Weights of a small GPT-style language model, trained from scratch on English Wikipedia.
Architecture: learned positions, normalized queries and keys, gated attention, attention sinks, an embedding shortcut.
Training: a variant of Adam for these matrices, 828M tokens, 4235 steps.
Each number is 500 + 40 x the weight over its row's rms, rounded and kept within 0 to 999. Layers, rows and columns count from 0. Numbers have three digits each. The size before them is the row's rms in percent of the matrix's.

# v: layer 16 attention value, 256x256, rms 0.0762, rows 207-255, columns 128-191
# o: layer 16 attention output (transposed), 256x256, rms 0.0822, rows 207-255, columns 128-191
# up: layer 16 MLP up, 1024x256, rms 0.0949, rows 0-50, columns 128-191
# down: layer 16 MLP down (transposed), 1024x256, rms 0.0836, rows 0-50, columns 128-191
v207 097:515524425445460550525499529424391525494467517480455498508528514532507510485451504519502481512480527509500566498505463461499494472516566419453610476498459520489586529506507487549513435475518535
o207 104:504489477539447461472478425547488484544546523507472513467495539474465468560521445499477601545507444496549465528544551456470514539581448561508396479497548437495452521475418493493529609531507494
v208 093:465504473526522490518587526529527538544506516474496522511498521549503540533469527474445440480439444559527534520520524533479482504492548527461579493556505479502592537433489509489605559468534510
o208 095:491500559529501515489427503472498481503480515439479458540557505469462446476534507500518574506556492439546489476505512500544494501493471553445424505444494562470436468509507557514562518492477514
v209 091:511531540544483445499452480474512548513542514591498504501483457451564517461544518438493505446484509458537466440511509480495625609515509495542494471490530524492477520449543526530411522491514551
o209 095:482481471499519502524539438435506535481468471513645566482501481523500511401445601559509537486473543458435444474427463566482498479523441494523567514569459543510513461574506522491510470543549458
v210 095:496565509521499518467437467521451552484539445449524479508437442492505507540521444481524424509468434483504511523505564523440537481511479487458575464389535479548565503466484515519476565515481448
o210 099:478499542526533531523478481503552503432451480568451537516539501512463524428442586457503494510575485579474532514414484518508550469504505439562462487640493500466543498522562474512489387482526547
v211 102:484555522475367510497452527465568492493505454539492432534512507538477512466457455516418568503572494541463482505482463465489562459469490505572500492513522493525492510540518464573553502498492452
o211 091:509452468496579499489473415535466553483487536479520501472478490450509448520570432542552534577485480450490519480634530458462467474568492524467502440513446501506552561458514500465451549522449491
v212 102:514559456482445516537487503440469476558505512422510477517529474539481509463442400574492518498593584454466484520483481511470555515497497429528470488549507512516557487574475472563445460526508446
o212 102:517497485497508446465478422483510510441494472542516500514445457435524545546576520515435523550489499536474475461593536464547439447559427524474503455495482444458520481470540538474506563430513499
v213 085:470532530531484486513456476516527511517503454516510527529499513528515475545506408501484505483525512524510528443491559485529495456484481502531511466570498516563465472481548494516543582501398488
o213 081:538473444505517502528495612491443517489519530478475458463453531531508476388531567554506462539520506447504448537443509462494566562485532443463532538470512521489539529498476508499447457509541526
v214 100:555616564483493531523563483444482537494464501476511492499548485551618477472460591510494464443442498502502475532505551534499509661516537522474466514517503526545466432504516528515471533475560484
o214 107:470466475561487472503521493486541468470452550561553529464448531433459541549538435487480468423478502472485512492509441534583486501513439481434471492548605507434482493524524499553516488517494487
v215 093:506422482495459505494546494485527480524432457493493496468483538534480463549446490523497532507579542529520478475521484459459466461460542533559512506523499483503522520434504491475586404519499472
o215 095:501487514514471519423460481496471490559591509454434500540495523431424494454552445532483491531495471481519475495565501583507450520528494515500525413410491486506496584447496539466456584501463464
v216 098:457472584518581555455521489558540526467542516473494472488517510462494506569512583457504445487434477552567551534495508494505506547482453519519542490454495429512428495426464504509492554474467506
o216 107:497542597538497478530455510454518502449446503510511534533524445485517476490461506478537453486554493469450503486450431521537503460441503508542465521559447557506558513520530521576539418493467501
v217 101:459482523470430546476571456485528490510439535432545413504497515517466538531483573550493538433501492548530548520525455475559506610473481557528486466513483536535485521497516523440502511520521482
o217 101:513510517493517521502478497429516485497490508529496522525530476463454529500482485485520408519457509511529574409526456513521461420571454477521529512544574486520500497420466503508478523558444458
v218 088:516645523514499553561525477476464426512486509451557443550478529486505543504485489555515502448487541487487486477479547516494492435485489347534422481523476539508445443552478461530489486533431464
o218 092:507415502493501488547487555463504574533487502518515542499521527478546471546527557499497439441554551549416497468511438435551454550544489470476545525532503474517547498503557517559527503457533500
v219 098:479482524472547449478422492507487475478607548540426457466501405477561429469494567578514407560449459565460494451528487524483496509525489561518559390455449510544501548523436546508369509527433564
o219 106:484487483534545527546556494401531468481408505566482545531479577522506565442473521517479482443456541460608478479481485500558572512518497480542435554565513508458442451466547448494557490506556520
v220 102:487487530511436575547503471497451503487568444452561390494517543518378465520482463553486594452477511561442474486494563488531539470468472489536419535498487472526493511555483507513615448549460467
o220 105:475510469470524468465522537536451446487505576515408564501468523496520473521513466537495490583496474495524510538540494496516450492591541451550525462514571483443494562445511470465481543478511540
v221 090:507475524502524504450514531506517452489483531506474511471490518515451448523477515532474513552516558508498513504509452518512539532521501498541487515449501467465517509438472479486460409484519600
o221 090:515507488510523445459462446447488509453487493447521586574540483417487550490459495471536505497517513520488485471520462545511479465480525589500477444484463530572539498531510477507516543532495411
v222 095:594492485487491389505572502514466440495433534522535577492469535506438492524498549499553522615532473431461487504504558485537504499508514404529490512465533454501561441497528484505422449495564487
o222 094:518556470502507558467497532480489503550552464468483460436508481523565494492486493447409436404526560564520491520454464573493468534464472527455505499499436523479474507494523477442469503500505531
v223 107:491503511465521539536521504485547485511504466514516488499492529505418489524470504553471592532451505463486492557492526510545530536465453518540472532511521526498470537521529583519562442470579484
o223 107:499530470484429441458505505509448482486433528465532461429501480571564470495592496463530562478463517470526512454526543549484463520544521546531499491492491490490469534525471422429480567584418493
v224 100:481611468517513478488477445507461460463498529501523490487432452523588527520506519507527463509496494452462456517450561535498580448491544485534462479375523529530414430576470506470434553504485542
o224 108:504481483486552520571551543495512558477434453516532544454520534488529499460480564464506472456539528493493502529446460483441512559467517428494517580570489448529603495517537486534504440484518531
v225 091:483536488490488507450546473524523577411520548500488547486506540508602435523542528425533545516457585529543567483450489467495573525489468425510529560593524545507393464492502448486523525507404506
o225 091:504465462551494502555441609540436506518527486477581468505508495482514500530436515516484462434513462519427491543440471407514539554472536527523514555480583493455530503520498552544520492497560489
v226 094:602533470484503512518559494495464510537525501420478523477504483514474523505456539534499557500381545411504408536486490508477557524505424478550465519467511502456471502567459452496444440481533600
o226 082:497458527489502455480460540490495489428415441546578490478516507474552481518529479400544507466523502593437575446471497504513450453549512490517516483552477491519474487519520543543529520530473429
v227 091:495475429451540544461503598527570534569475451499416529478430490493567580519509496463499485527500502471513544538505506486535481465512499535437595516540512528491548529516527489502487467499552503
o227 092:464512557557528452467513368502519468563503487469575427571524477577497413493481508542508574524502455542572542483568527530437529477482481515429494480465494503501458498518532494487508507533489488
v228 108:518523429501539498571537534480485481430520535504527496492426572505484585499470464513518512502558497399523463502489597490506503467520500298521453533446509483539567439477484448584546503480525498
o228 114:428503479491510503462459476540476495536510491481471500513573509434504446485502528515455535483534526532455526522493431485499485552502481575436535465478443492476525517583519541507496478421459475
v229 105:493516463469520556493511485516496543417569483481450464521506501496489507518426535453551566481503526491486498505496591513512537417469512511543506537363465585498486462459470499569523457465474539
o229 115:491427532507555467526515545564504514483457532542524490514498491390473431456546502519528573482509427500485506544545477431441518537574521478599481477549555442499494589560470533494525501562521466
v230 097:582417505477551396455489553461501510454509571559451579497448400468518485482518538480550476522487470475493529518514550548506525495515519483540544445512521553492454522509499504501450494473553520
o230 104:449538508523481524513481444522483491503519450502532479451546504568529477429490524504512564461473528453526524483466502503478578522478505582509471554526467457513469438486509460456518529530525522
v231 105:512577448529476526512490448486459556449511498515483538508500533504532479536529541495463437496509522511533581406512438495509522510529497438506582500517488561528484506494510498484468513504422520
o231 105:483451483477443523565430535512411518577497489505528485533479490490532535505452526512495463517495503519508466562409455446474515562489448487510479555488548497492485535525439549536476448484566534
v232 097:561463538483423526441513503520517530532510501517469468518524433461397532546512505439522571480447565519517585518485471521476471465499477614490488459503470477443490458474492474534525471537456615
o232 101:469536563455478480486493443407462529455494492514514513510497520527546467477486465507593456539568466477479459506564515463447500475525484440573549513510496506607485537435464522500489444470531459
v233 099:503420529441522627452447523491509453487531558499500452451437451486469516478461496556463483529471491464482456512513535432458548519507549471482517471445448474501508509464468509527505506472534540
o233 108:518570504575547374447541492528439487472488522550468537517528560509447522428456537464519523485493467474541546471504493549514523477533455500586480473544540482471540562461560451498466504566501482
v234 106:502512503480546434477529542486490508416492501518486535482497449503549505523456541513501456489539492509508499542526574486595448592518488391475453510428546509507494487436528518531450432479516501
o234 112:522510502507451485503516424516518497558491531514514515510496524475460457462521516431458483473512524534520506528435451540501547466474453535504484496594506552502492552612481453513469545492533489
v235 104:594456544517514565513589486514484550548451439484504520543543558543507536489397534473523501517484599452529524520512389517502434413531482514527474506540435527447521465564517481519551519483457545
o235 112:453481480499430482502414557437534457466457580494518474528458463481508428515549495532512474524508468543499432489503472471469442565534492467494516526486508523473467530489503577531493481536503441
v236 094:463543563544538499491486475471549529496530518512467512517488511474582537504485531459475457459575496488463521435540529479527482513504467558550497452497461491499476488435536538520541577497514457
o236 095:474493510500449538491536488456587555531474567461561448515450469485498482475492509617489517505465477478446487490483468554443525423506544470488490465462551529474531465558550513479481464520477500
v237 103:508517498520483404455484517492534510434509485473493544503541420541534506472516498496531471529623529541496476519504537506568484524497475492453552499479503548516543555540546512442429480511577492
o237 100:516482443504514563518528473541536510565529503503496446552452535537425476481485517505438464462450452519527553520488482526474530486493507527524484496489482502484454485456451410455493511513502515
v238 118:480435557539473491511417479517514464494477464506556546491497448465425511504577438529476421475515427492504517537506537476464523580506517512462497447428531450527476513454511521515422512492516484
o238 131:565520509487487500477517480411498543478489475537495514500534444500484591421473534418547527498534510504481515477429503571506475395462450445497454516556406512527576500495532494492450424497472490
v239 103:497467566480474510488533561496499517459500468528497465509528489459474591487480506556462583476485534508499455576500552500462472535465468501523493526454517440432465484463444496558604434476512564
o239 108:486550502465562483489488423546540435502468495526525509497505529564445414488463478419539487513516511475491540468531511528513501521477482505539550403577446562499556594469529462494490534558470429
v240 103:475516452528540397474488557508484531521542456527514534457560485468472523484582548470538463464488505518532593468498509505554452570523501536470497544536562489458481575544511499421435478469458531
o240 108:469516534443505554493494419514571481526519452512460494533522489586563502536415494451482479525512569533514441535547496487542496452453482527476533497531475537488436408462468511568553491490502495
v241 096:506406535470525590472515509499467502571451439490441490504570552504472521533471525624457433495445472560508478525523433478486420489516587505494556419519456477489501495507445496501476412485475547
o241 100:552485572531447454458460441478528485530465560533475540550460507478482543531489411460582501518530461507530469475593512547549479443480450520517448481428513491525459524421542508553519556497528453
v242 098:470459486504506461509428509482481502511495407473523508457526466461411468522531466520494485404458439474497504508493509508494524565506569517479522434477534438515480584469428522556468549471503540
o242 104:558475571520541512450464470477470463454468496566407485524562457516550602444528484525540584581506473483472505516539551497502480431463475491508454493456440460482503489522519500515500457472460514
v243 094:504458473483468413504508501471422457449497541504470495505463526512523517507538436454581576538623579439487519529519560506533507425502521471513511516476480489482482486506475471470510432509490567
o243 091:475564502496508548473488527520475494474494472458501485451556498469492411556499510536483515555479435540502464537491487432393529519490552526532510544488494477508511497505491412515505564483507480
v244 099:509576554556511486483575498491471513492524532528524541515525503480517446485590467514516465463485517499585454484504526467519493564503458425512457494578505526504504467487534481498432513518531470
o244 099:478510429519476493472500554474508504512544487460536531478457471491482498455431563537409411510544548506411488499365443585544498506460472490485562512485538501466506474520484534506475471479503505
v245 098:550459535478534568527532539501519506542523495492480527536457559495429514476451470531469484530479449408469486554497477522473448364514508482493466509523491482478478464516501462503538500501497502
o245 091:477510525529469472475443496503498432486477513466512480475564485528588472540560486500546546516537539522512502434533527431491467476468519502456465482499415521503569455468520503504505507476452492
v246 113:492491455432560580516504469428413471473465525437487475506421517498495491499467547647514455485464469489516536519483462433526499553524526432536549478503466501565508495483474535526512528493478528
o246 133:489507458553442440508478461544481485504497535546523528510571520456520540522503503451494565486485468479535495457520498560511557520552487531491443538495538460504534498477506475496480562515486447
v247 106:448581489502411537512498482446534509483472486516519500490507496475519570508477491457446464447567554477548473516498532476510504601499556438497435496533518466478526437437551520550616556447536471
o247 099:511502517512526457451511457509536565554501506467511497528469518431446487435512512532489504488520509429389499479494482512477474406492419474475528440465518487458524542569486551504466493499483499
v248 091:487485512468556508481444517509491482522563442497517473471501454468538499474532543523445480485433489448492518518513582503532529539504505554522502534377475557539466507600451552481417549491520566
o248 087:494518548490576467491517435473562492479436505564549533472542522582548528495474520434573528471485461530503536473485498512482533522502476448566506503604516460495488467495558446532506464514487475
v249 092:556552509467475471521544480500486502598552493483471463520459506516506495489460507526505559525452571488425452501495485561508506411503487522537488480480451530493516498642433524498548441518482536
o249 074:429470510489478507483476467474492498437438549471530482434496513546590450557559440523522544459502458530530514444565500480446476491576543531516524535545541479477455480455574429480547577541485463
v250 093:518386508501546493473458479569495488532537465480487483550465574521597562504491415494492471506495445531490557464522459514469457397516520466506552464516456507525545484521496453473534483540501492
o250 102:487571550443438554489508598499431529503509560532461487497470536549430435536478531554479451551494476503498483520453546483483582526496511454511506567413505487510447528491518550547452487424551550
v251 093:481423420512491422440532535522566497500531530539428544492486556514551515539476446413527529538572484526498513544504468503496450405456487550559559522524511476517586485425485483487571392472510509
o251 101:492613549475471506557518464556406510516515472418474431462489463484443439484535512533481470486502501458508492530430532510413542529449520549449462466426467506515454505538472495495472581461512519
v252 107:482541465515565383520468509526476446506541520479481491491446502502504527520548496547493539525501429449448493529482607533531515412500506537494450490456528495485498483531442512533504508493462515
o252 115:508535552482549556500544480500588520491423450478506481469551465521616453544495525436547511509488558484513466499501494505471498530471533535424492520504430493524518443542584492492523477471502522
v253 103:486498461538560545422518517549493485433511453460572508457513524496460447488576486564543485498521453513499484478505389516501456526518493455489485507478514506529434471491472433489385499498462419
o253 108:534443507455464481579437517536451489484512491548434578540490473465484616496435517407505378513522556575464520541472498529535535542449502479497492536499432487500562486482537556528498405473497538
v254 106:495466522514397478553456502518538510480506405523525523512516440516578494509520429449518493476516514547494483450499461493453467453525495510501495464537507470503539461498512501564508566496455461
o254 085:535491529491549530528522541478487503476526508508421431512464578561459494479431500515458441599507495450494520540459523486515527486479500490467530548524555470469507493480502490488488469442538560
v255 096:498530544529508404467429461491471497501501514493504479512490534537500470470480474493486502446546466506459419468508530538512490476481495486538453518452462517539535442525477484538506490489539459
o255 101:510502528488587544470538546521540537435492501550512517440496493419498503465540457574487489509485474532483515485529505540462473500521523512477527443485536477456478497537567494484492481479517540
up0 102:496503455496530541494551453535578523518539569469452505525484509502481478524577497447419516555528480480554502535532539468514555483430456521512510456488406492470416526470510461410448565482405511
down0 094:518489543502445497465490593509475557431413476514545489474498487484531507516463476477539505474466509526504517483501469586465450528574498442517463524544438527528500475570453470555578459473546470
up1 102:523459486492598537481502505478501497476465403543561453547539447490527521574453494462580511519443416475537448471470429486528485525527475473517545532514497496547531523452482482425541503488598539
down1 104:455561472479451505525576469453424473463476480529494427482545509489556485417539469537509550568478470522435576516466417505538488518489473470512573488510460567493588530495519493535485568534495490
up2 100:455514436490424521494512499468474479493456429472491498513583436520517470505546499454567536451526512442583521500436596449527449555455490599474497455524508452555527555483509476499500518531533479
down2 103:496486484525430423537540487549542532499494521529567496506523534524534494506514458488481554498479492521563520511434472493530496485456484476530443526497509590529449454519468512515443485497527499
up3 110:534481450440509527519440503459535509434551493571448425538438462569494518508511502493497485512434508471496463460513448495462496498408511467454585531453506555501514487530528502476452489519511475
down3 099:528502482552449464531455460516433494485422485495454519525464509472522453494498436521493538448523504422470523544467503505457500519538552507510534517582527491436496441489497504432451485500528480
up4 103:521502507503510548558521562428547506525562447485497481495517484503464480442536497454447506486493517486496502512474527492530511557462544485470535478562474559500583538534477539411447473464513509
down4 101:519459469513570486511545474499462495488547520478437469511544505502538477543594535436490447512547479526481470517447523500540577461556511499520497467467461471516445535505527513422463619510475497
up5 092:500420444457466508515440487481536508517430511538488495524545451488545526550474496524553496553448522509542490430475461507480409501505418455565531517563494539520492490479457534567544464508547554
down5 093:548536519557476503483502438536506449437576489511479439485550518483532509481519507420512501508542522483469527468469488558580598479404538472449523477486541412486480455480541483444483444540496465
up6 105:535467463529529488509500518479461529454535529534463504500551534495461498557513552470418451523560501523565523521535564400504477488484572539441469472522457526437403525482456466515495442458388459
down6 109:450509472518499500495559446466503546462491498500496528495511517508476490447462444490402470543435473531485486418441553465491414525498502479527588466519517468459530518468538483532486478435533526
up7 098:507519522484546494443487531457468467545551492551478437499502503490496569417402554503501562575548510547541469554455481502522471510456441448488490508452518530463556456573498473500447471497526541
down7 094:465514488460501441484466479493501468464474501455534463447518471557511505490519523569542483537494528453532489460458458464521492546494515501467507537491494481495463525448466506515514575493539506
up8 094:509541458493505452447522622538449492527479458492532435468490518561461547504528548436491498447469534484500525508482445459490549514486546509550485558417472489459480536485547473460522481487505507
down8 106:550463485385494502484480530577426537533568465434600441530448492468433512579443476537472433513467552478438456510511497438488514499528468509479529501537539523484444494551462576516503490579565481
up9 095:465527451388564506458522540434530490508491551558557489494545488517510486486520508592488563470474436484485479501512498483447549473480431474558520518571386486568521525525561562448429479498479412
down9 101:566528537478397535464504500547473574520521506457425479545487460513478520468448533460437568560478542541463446555529481533513436562477519480538511498498432450563512491499496502504467525514481482
up10 114:521578520472529521522472581490474513450543485473512453493455504486542528452443459464446517460564509495518482511421534482514513480432513479524460411520478483544449480421462500501530528480469556
down10 117:498479439488521542496471383566460477567452567479497511469522427522509478562504456500435528505517489540523520517442550497498532458504564497518536586499493489532513543490500490503469408449490522
up11 105:423510468509507534507497560488501512450519533552510446510473525503532479533507477448470471446556460493528495515477463385592528491512485489514431544493454545503485541418457391491475503460455458
down11 103:505505523482512413490495552485534516422520491472539519485474498514455458545543428536530553536505503486422536440552454520473494475520467490517491525528441542514454514433499539483475472542482514
up12 112:479496568525553454436451501513517447466579498553412479492577459510438562433499498481436487540459545563472475481456485501514535501471429531514506512517454538560473525555519427539549445484522489
down12 112:549534531492487473460531470494439479540498442465486511477495481400509533484462426624505491480442494557478463471485557449536491511514430519552421446534564530476509469515506495501504427485512481
up13 098:478517465458482498422514527507457474499593556516471539470542621492571479532517464535489501520490560520496449526459467413541417520499493550473415507488524611502493505565443540487525457493469530
down13 095:519426482466452505480489495481576514437504513554534520450538604446493548431527498495501508518519565566458525473461469470485501477513472487525485502495535570505520480488543486499485535483559482
up14 088:557476525466487402442498452476573490487471496519430442487539501490491474503565470488531602468545529506531507437539515499527451467532416492549463481523495548471531525505418480505541520447436429
down14 093:531491584474458494475538438488471504486494470474433551518417505440547541476483515565568435572479516530478443472467499581529552561425569497505477516459423417538520462506510506522517561480549541
up15 095:530493523474543451530520511425487480499515473488490461477498510524543539504523495479534497541506488533485522502532407500503553485442534510525441543499484506584493537517463493443538512467492419
down15 098:532477510473470473487513490544519469491489502524457487546475508521530532496607453535510499536516467448598497554605520615529499498518504510550505542482449460512490475514406531414516499463518461
up16 106:432527478486520489546605510451592515502494556503459541483458544510514563510419495479556552515509465588519487486484457480506466417444541494473448445517394542560465506531452510435540518472567452
down16 103:424515538436528502502501527448504551426504463496523502533501516579494448532605517460442515526509519573491432506440383527461419526450535528544463508479532488553497492463495472507468541456533551
up17 099:500496460471465455475482508516500483537496518516499490472547565533599527528427522503494538531517565438484470523432475458500521473429505510567502524443509480488495507549496527536503476499485562
down17 091:531533539517424454517479422490448519436534518551540533481485503475530557564549531470515554504477516485499584524492488460476511502484530456582495551500581521461583476398562462475457507453486498
up18 096:525599543527488585511521524491494516450513482446512509515533497547563511464462489407440542461546468547552490483502494477523513465493482488517439518476466509466488444461539448522499524408431490
down18 091:468472530530465543559537542504411528415496477473563532498473507451513520563498474560544556538481508486519496464519540579446521595549522469486461560490524421479475446526468548570564542527447521
up19 091:476501428487489456453524488484548502511438500560523480510467558557594520536505520449531495538506496576528542513476466495509447463385449524532497529527452521505488479455531497420508539468440549
down19 090:544386523584501536458481441500525413484536469511493493504498527506510510495531537505441516529510489451538454452564471499421521453468535483545504480515563508471498550555475435436461433462505553
up20 111:489463400523542526400500529500564439561570508491425545494437522522521530511516493516440468500474466528460512523523511483595457498466478495494500480461519535443485553499408528462440494448494455
down20 095:498546494543545491543575458511466499461468501479522568419523473465561476478531558523503445480555470525530498469523472577523529490585569542532520496497487489516510468476524466513434505504505597
up21 101:523430442464529533483479591495532480521481494508513510549512539536593475545430428470519503518515488434533429503492498515493486471470506533510501517538454519528504498472517516523483496499488451
down21 103:535515453523404509569553434538482415479509555454533434552543583529460536433507475481512473397548466532448498508505500510463488544511459497489507504530509502478499561498512537522469502520486491
up22 090:566435424537519482437453504486456454512537483482481449512486520494532505546454449491462550489534446474515464558509551459491492444514454517514526535500513505437537556476438517499496546458481504
down22 095:523550523554499547507520521520494493468499507502479551460549499549384545508545456491484423503515504490418514509458524510422536486445531498417558465510454502519519467544560477449487520488498560
up23 095:483488491534404488494505557443493503502517455431477439512505527556479608510482519499514505525467489508484504525481526479521469505447444523487517505490452502463475512547522522544476491485517571
down23 096:474527530588474555442489462500504493536495451429560434489492545449480438417505483508469507435508492534452540492425498523481437470458463508489453417473560521501514511509518469484550506531462486
up24 107:485438511502541527486487496472466500475461500473438475485514483513530433454569537484483574487451432486511524536473492431586503557481552547512487537508461463576567463544495511473486495460564460
down24 109:532467473510526499534546506506492534487407532520491499593481549505456459473482504502449513536482492513540525473487438422585445525537429510570544520494456430527538374523521438501558510520556481
up25 108:499472549553512497534567508461531512523500495547545484422461513552459529455544514458474453481432505485500513452536426442465554461478466547480519472543475500415430512491487534478530539461470436
down25 108:463449440546461496467504463476506519517498527549446486500502566459465408420505500489506538464505510494465428490613446444474502459487536434491439503507463468569488470488476525524569465493513555
up26 101:514519563477518505445489537450510501524485489475475512446533490475558536515455519524552458488487509457485506473521520484484509503431509475517415500522471447472511444543516467541444481427447509
down26 098:529524499563530510588544448452468461567537520508490499433510494472494443535506483522607570520476500506472573530496551528457450507460465494529508503445511458508553472492525487570473467501450516
up27 123:483517452367481587486480533450469433509497436476538514451503421499484503485415477547461501494532540506476510513481449484516407544438568474545489466462514527478538465490496532462485473491514478
down27 125:478521543488503548552544489539468520446505501431488458529578459534521593498505552492523511561479439574493442494506519439515415524462488479525510594487461525561523540494458537517478565465440468
up28 085:484516552472543527453497416511531593451521511543530558481529549512476483448450502474526529534557385523479556515426514434530484505496452463597506477400493473441518518506486514502564525498523481
down28 081:501490567513493523495479484490418554508510499490467481463577471465560509516525536483515475514535597514522481528544470564514522543534534543524452525465482526546494506490594423466466569508500512
up29 097:459461538494507601560502517504560510411384461476542520472456542470532541480525509454510588531508496563533431560462507525534536459430516553433490608454491502533480546548486418505481582475541501
down29 094:440539510510492484571516567475521426471444444500484452473486517516530516518429470541421483510416536509426455503530481521480528517535520478478469540538496579449565531546451447516462500493514471
up30 094:513450569402500469543423456475384515536537537488490501439540564456525506460492566474510531509447603469482420519487494455485449549470458536449534483438476492497552511488475537514534515464537465
down30 091:538502459493498501523487508500465532491437470515557466510451560501520489501479468525527530493488539495522468481513538520482487501446511457499505580502475499500518604488502453475536413449506469
up31 089:482408561493469549534476543521503498502546484471475550519472510498456491535510518453590458468462507490482499456511563514468482503470534453511470489481515543519489444498486506564553551489430508
down31 081:516511436519530443462525545482502457563507559559427436493548543531495540442451492462438433466560521543559492479534467492541454483536436480523488462471462553449526568470488463475491547518592509
up32 107:460459571470501520493495520438517526429490446504563529462465518536581552433495511509467546540487457516477508527469499481494487444469489460532506483529535493506459487495548466411475586473536494
down32 107:574509484503580499459509399525483527544500488503485483528456515494506549478505429532475480562460489543470510523557525464531505505476479516487510520512512551437524506564406514506471499560511464
up33 094:557443505458391540502462544483457463430430467439502522503503494506480469505478487543507500501494529490508556528471493467496474516477512580528472418515450502540548504554534496485593568482455564
down33 088:457530550461500461515507480495524462486534556560481424451461543532596513549532561545419475439518535545537462451501453456511529535523481500504408492477486513531484436509552451501469530461509561
up34 106:507561477498544466492527473486512438498537498428495465528542546544420483607481499455481526516524479535455421533494514434482525550436535480499443483455514485505525413514506490507556533507508508
down34 110:460584534548488463437435504503539515504443522526470522439479459511537493461574520493456506477481465503529500441537551505535520518491477486521471534502442482512487521447512584504491451480535461
up35 092:582600562452520472494511518502504471592529500521485553499531541520426520457518587517574502466491517528522489500427441486446529482548439579466468482552501474528548458503530455457525533384477428
down35 093:495556494480432530465518455496503514545586505503523493476461486481489581488490447487539566488473509521556501511552512542545506496477562504494523503460521577537485485480482536483542483465431536
up36 109:556455446481557415461487543430523522457465498516424533487589533524543551555507560485504499492503522508493493495493405509463401559473511479538427550483492528496464540561470525502529450469611508
down36 103:532438485489468491545513492456422508491451465492479418507522533441532558458560504531511551512510596479493537472500408608447485452490536534532454486494528540480486494526516421501515512523483517
up37 097:467532578390554549471440477479528541497532481518558545514541510512576518463522473497563448484498523498575441514501520452528443475510571456573500537562536541530466464559523427496505477391528486
down37 100:516488519475486414549470522440483502539528426506539548478499564447529482476548471515501510568505534515495469494483514483484528512525456475485507569496510487532497508492548505479472464495495464
up38 088:526497500472532462469464507445506486558558491522483485514568498515569450492510413522489515516575478480503541554478506440587433465535430507448440469490542540509544525449454486543493486473514593
down38 092:448428515431500486487485492478469513482546500537515502453548400503502459552489466455491578510514472572503536511530491481500495491535579523560504451515499429500424502517566536430574503471487507
up39 084:466498462555536595508451531469538474453544637545472475465529459522550484468535525540466572500562463536487519479492506487528553472485491485477486543460523532513459472478517475416389477514444492
down39 090:446555457545473493405493512449476514497484471480535518475515511400463456480544483516473537541443449566471466519485540463450504453457453520557523461520518468513520443540488505479530468516501474
up40 115:553467466506485485499495477518523499534568503492447433429485503595562484541554513512469513432489549511487458470525486443478452502469507433527498564488463487515441475414542498461440499530415444
down40 114:551558473458475507409484452508516407479482514523535503481439458521507501468478484486499508548403517518469424460460500531387481595514501491488541475488514520547497522485536543511474507460449512
up41 106:492502593474519505498483508472597516481528548476502443515574568495548451424453527496484493483506491497507547485439462463419525576493555434502517478555567465490570495518500405453497537450510497
down41 113:485537509557463520537547418508463432567468489484491432523453511608549450588454430574449478598485548498484479453463521490474517488480496477532470471494495513547537518497544485528501550497521568
up42 106:511449504457584539485394566481431517512475493473583488477475517496521551541472519507543450489498417426579494436484422445549401540482439571458519459512422486510507466421469486555516521483472495
down42 108:538515450561499491563468446454448494514506544504519494521525512471534539517504482532550538483429443524461498477535459513544516498547540454519518505441523484471572430484590540524503381462502528
up43 115:512552459494511491496518505484481502548506544512567510390500495532520528532441534497497544510586533552483485505478499485560434530511569493470497472505462518548553449543457493555499599474489443
down43 122:553460517448502507530526486550549565532478472509553543497508523529502523550454462607571531489496563502517458465538488463512511500421599487578472540571501488500541590514501526473539519476432546
up44 104:538534446449465502530507539464527502551436464544509480481472451581506533523543431525493482570446580589495499530457481489506519494478491479583494533494450498561518503483538504514507514474530498
down44 106:517509496575481530473466497513497524525400424512500474481507522516538467543574399531467493427521541529512540626566483517498521543485479484478477493498524546517533496481503486556473550428477565
up45 101:488487489545516521413569431480441514556448482514520524476404502480452475455552437450424526523530505456514495489445451457516577573501423498493527508481514474503436521487500429553446522496473475
down45 098:443510460518539461554537466554385476498446464566506559546444546489514440498524506499547509514492555501501532542571536487492507548517526523499448512495520489464447451483580504507414446519614541
up46 105:457482436474554451408459466402566516497528426521510519457494490541489547434484576446528518511533470452494502493422498440512487479467520499481496460453415491455516519503458528531551487486438516
down46 106:467522498555529479526538514482480469520498457524514504496512590461461504482464473539505496489549570524497469441477592496473457549493547493449509450441497504561469470504447485521457484473557524
up47 084:572456459480556540521509506449529535443529444503485500505474456583477621531464521490513531487465450463536491478518523501557470470476485495461469494570476530518548538492509444462525541430505435
down47 087:445495454580462495532515500474473537484432511494458522514483508522587494530487520512518492531427498532450473608530481506453490543508588508501503550496522504480470488490527508500422487450494519
up48 091:509426430498517544461473458468505429508529452533476409504486533503614613549469491558451502460488562475496490530521454490520473503498486516480487467541503487516569437576462535536509442437471500
down48 094:547530510498485451527460489460464536501527520549410509487449512537535562540488548528461452505492486466527532542576519510536487507528585505441482494521463488501470517492520529455542449560535559
up49 093:400529531544559496557529563462576454489462445501499492468569494518496557437505465402453543565484519513540435536467582540478486442497496493462497501563511462542493524538470461533461520534500455
down49 086:455552493452465414454499507444539502533421523514557405500476499518539486429486529507462471555511534513506488492527441497415535553536397523539429534488550564482506524476510452483506531447558491
up50 109:552468442504535472482498523507495481487466524484497448493492592550543581447533510548455522430510538420509498510486416496473481471468537506509499496563464480501447569526424465477460492482446471
down50 113:545479515563479490498477492520518511536468483523472493548458451491490478407523523495514446553507508479488551547528472540486478470460523515493510489435506559499446557553505592480454490488533519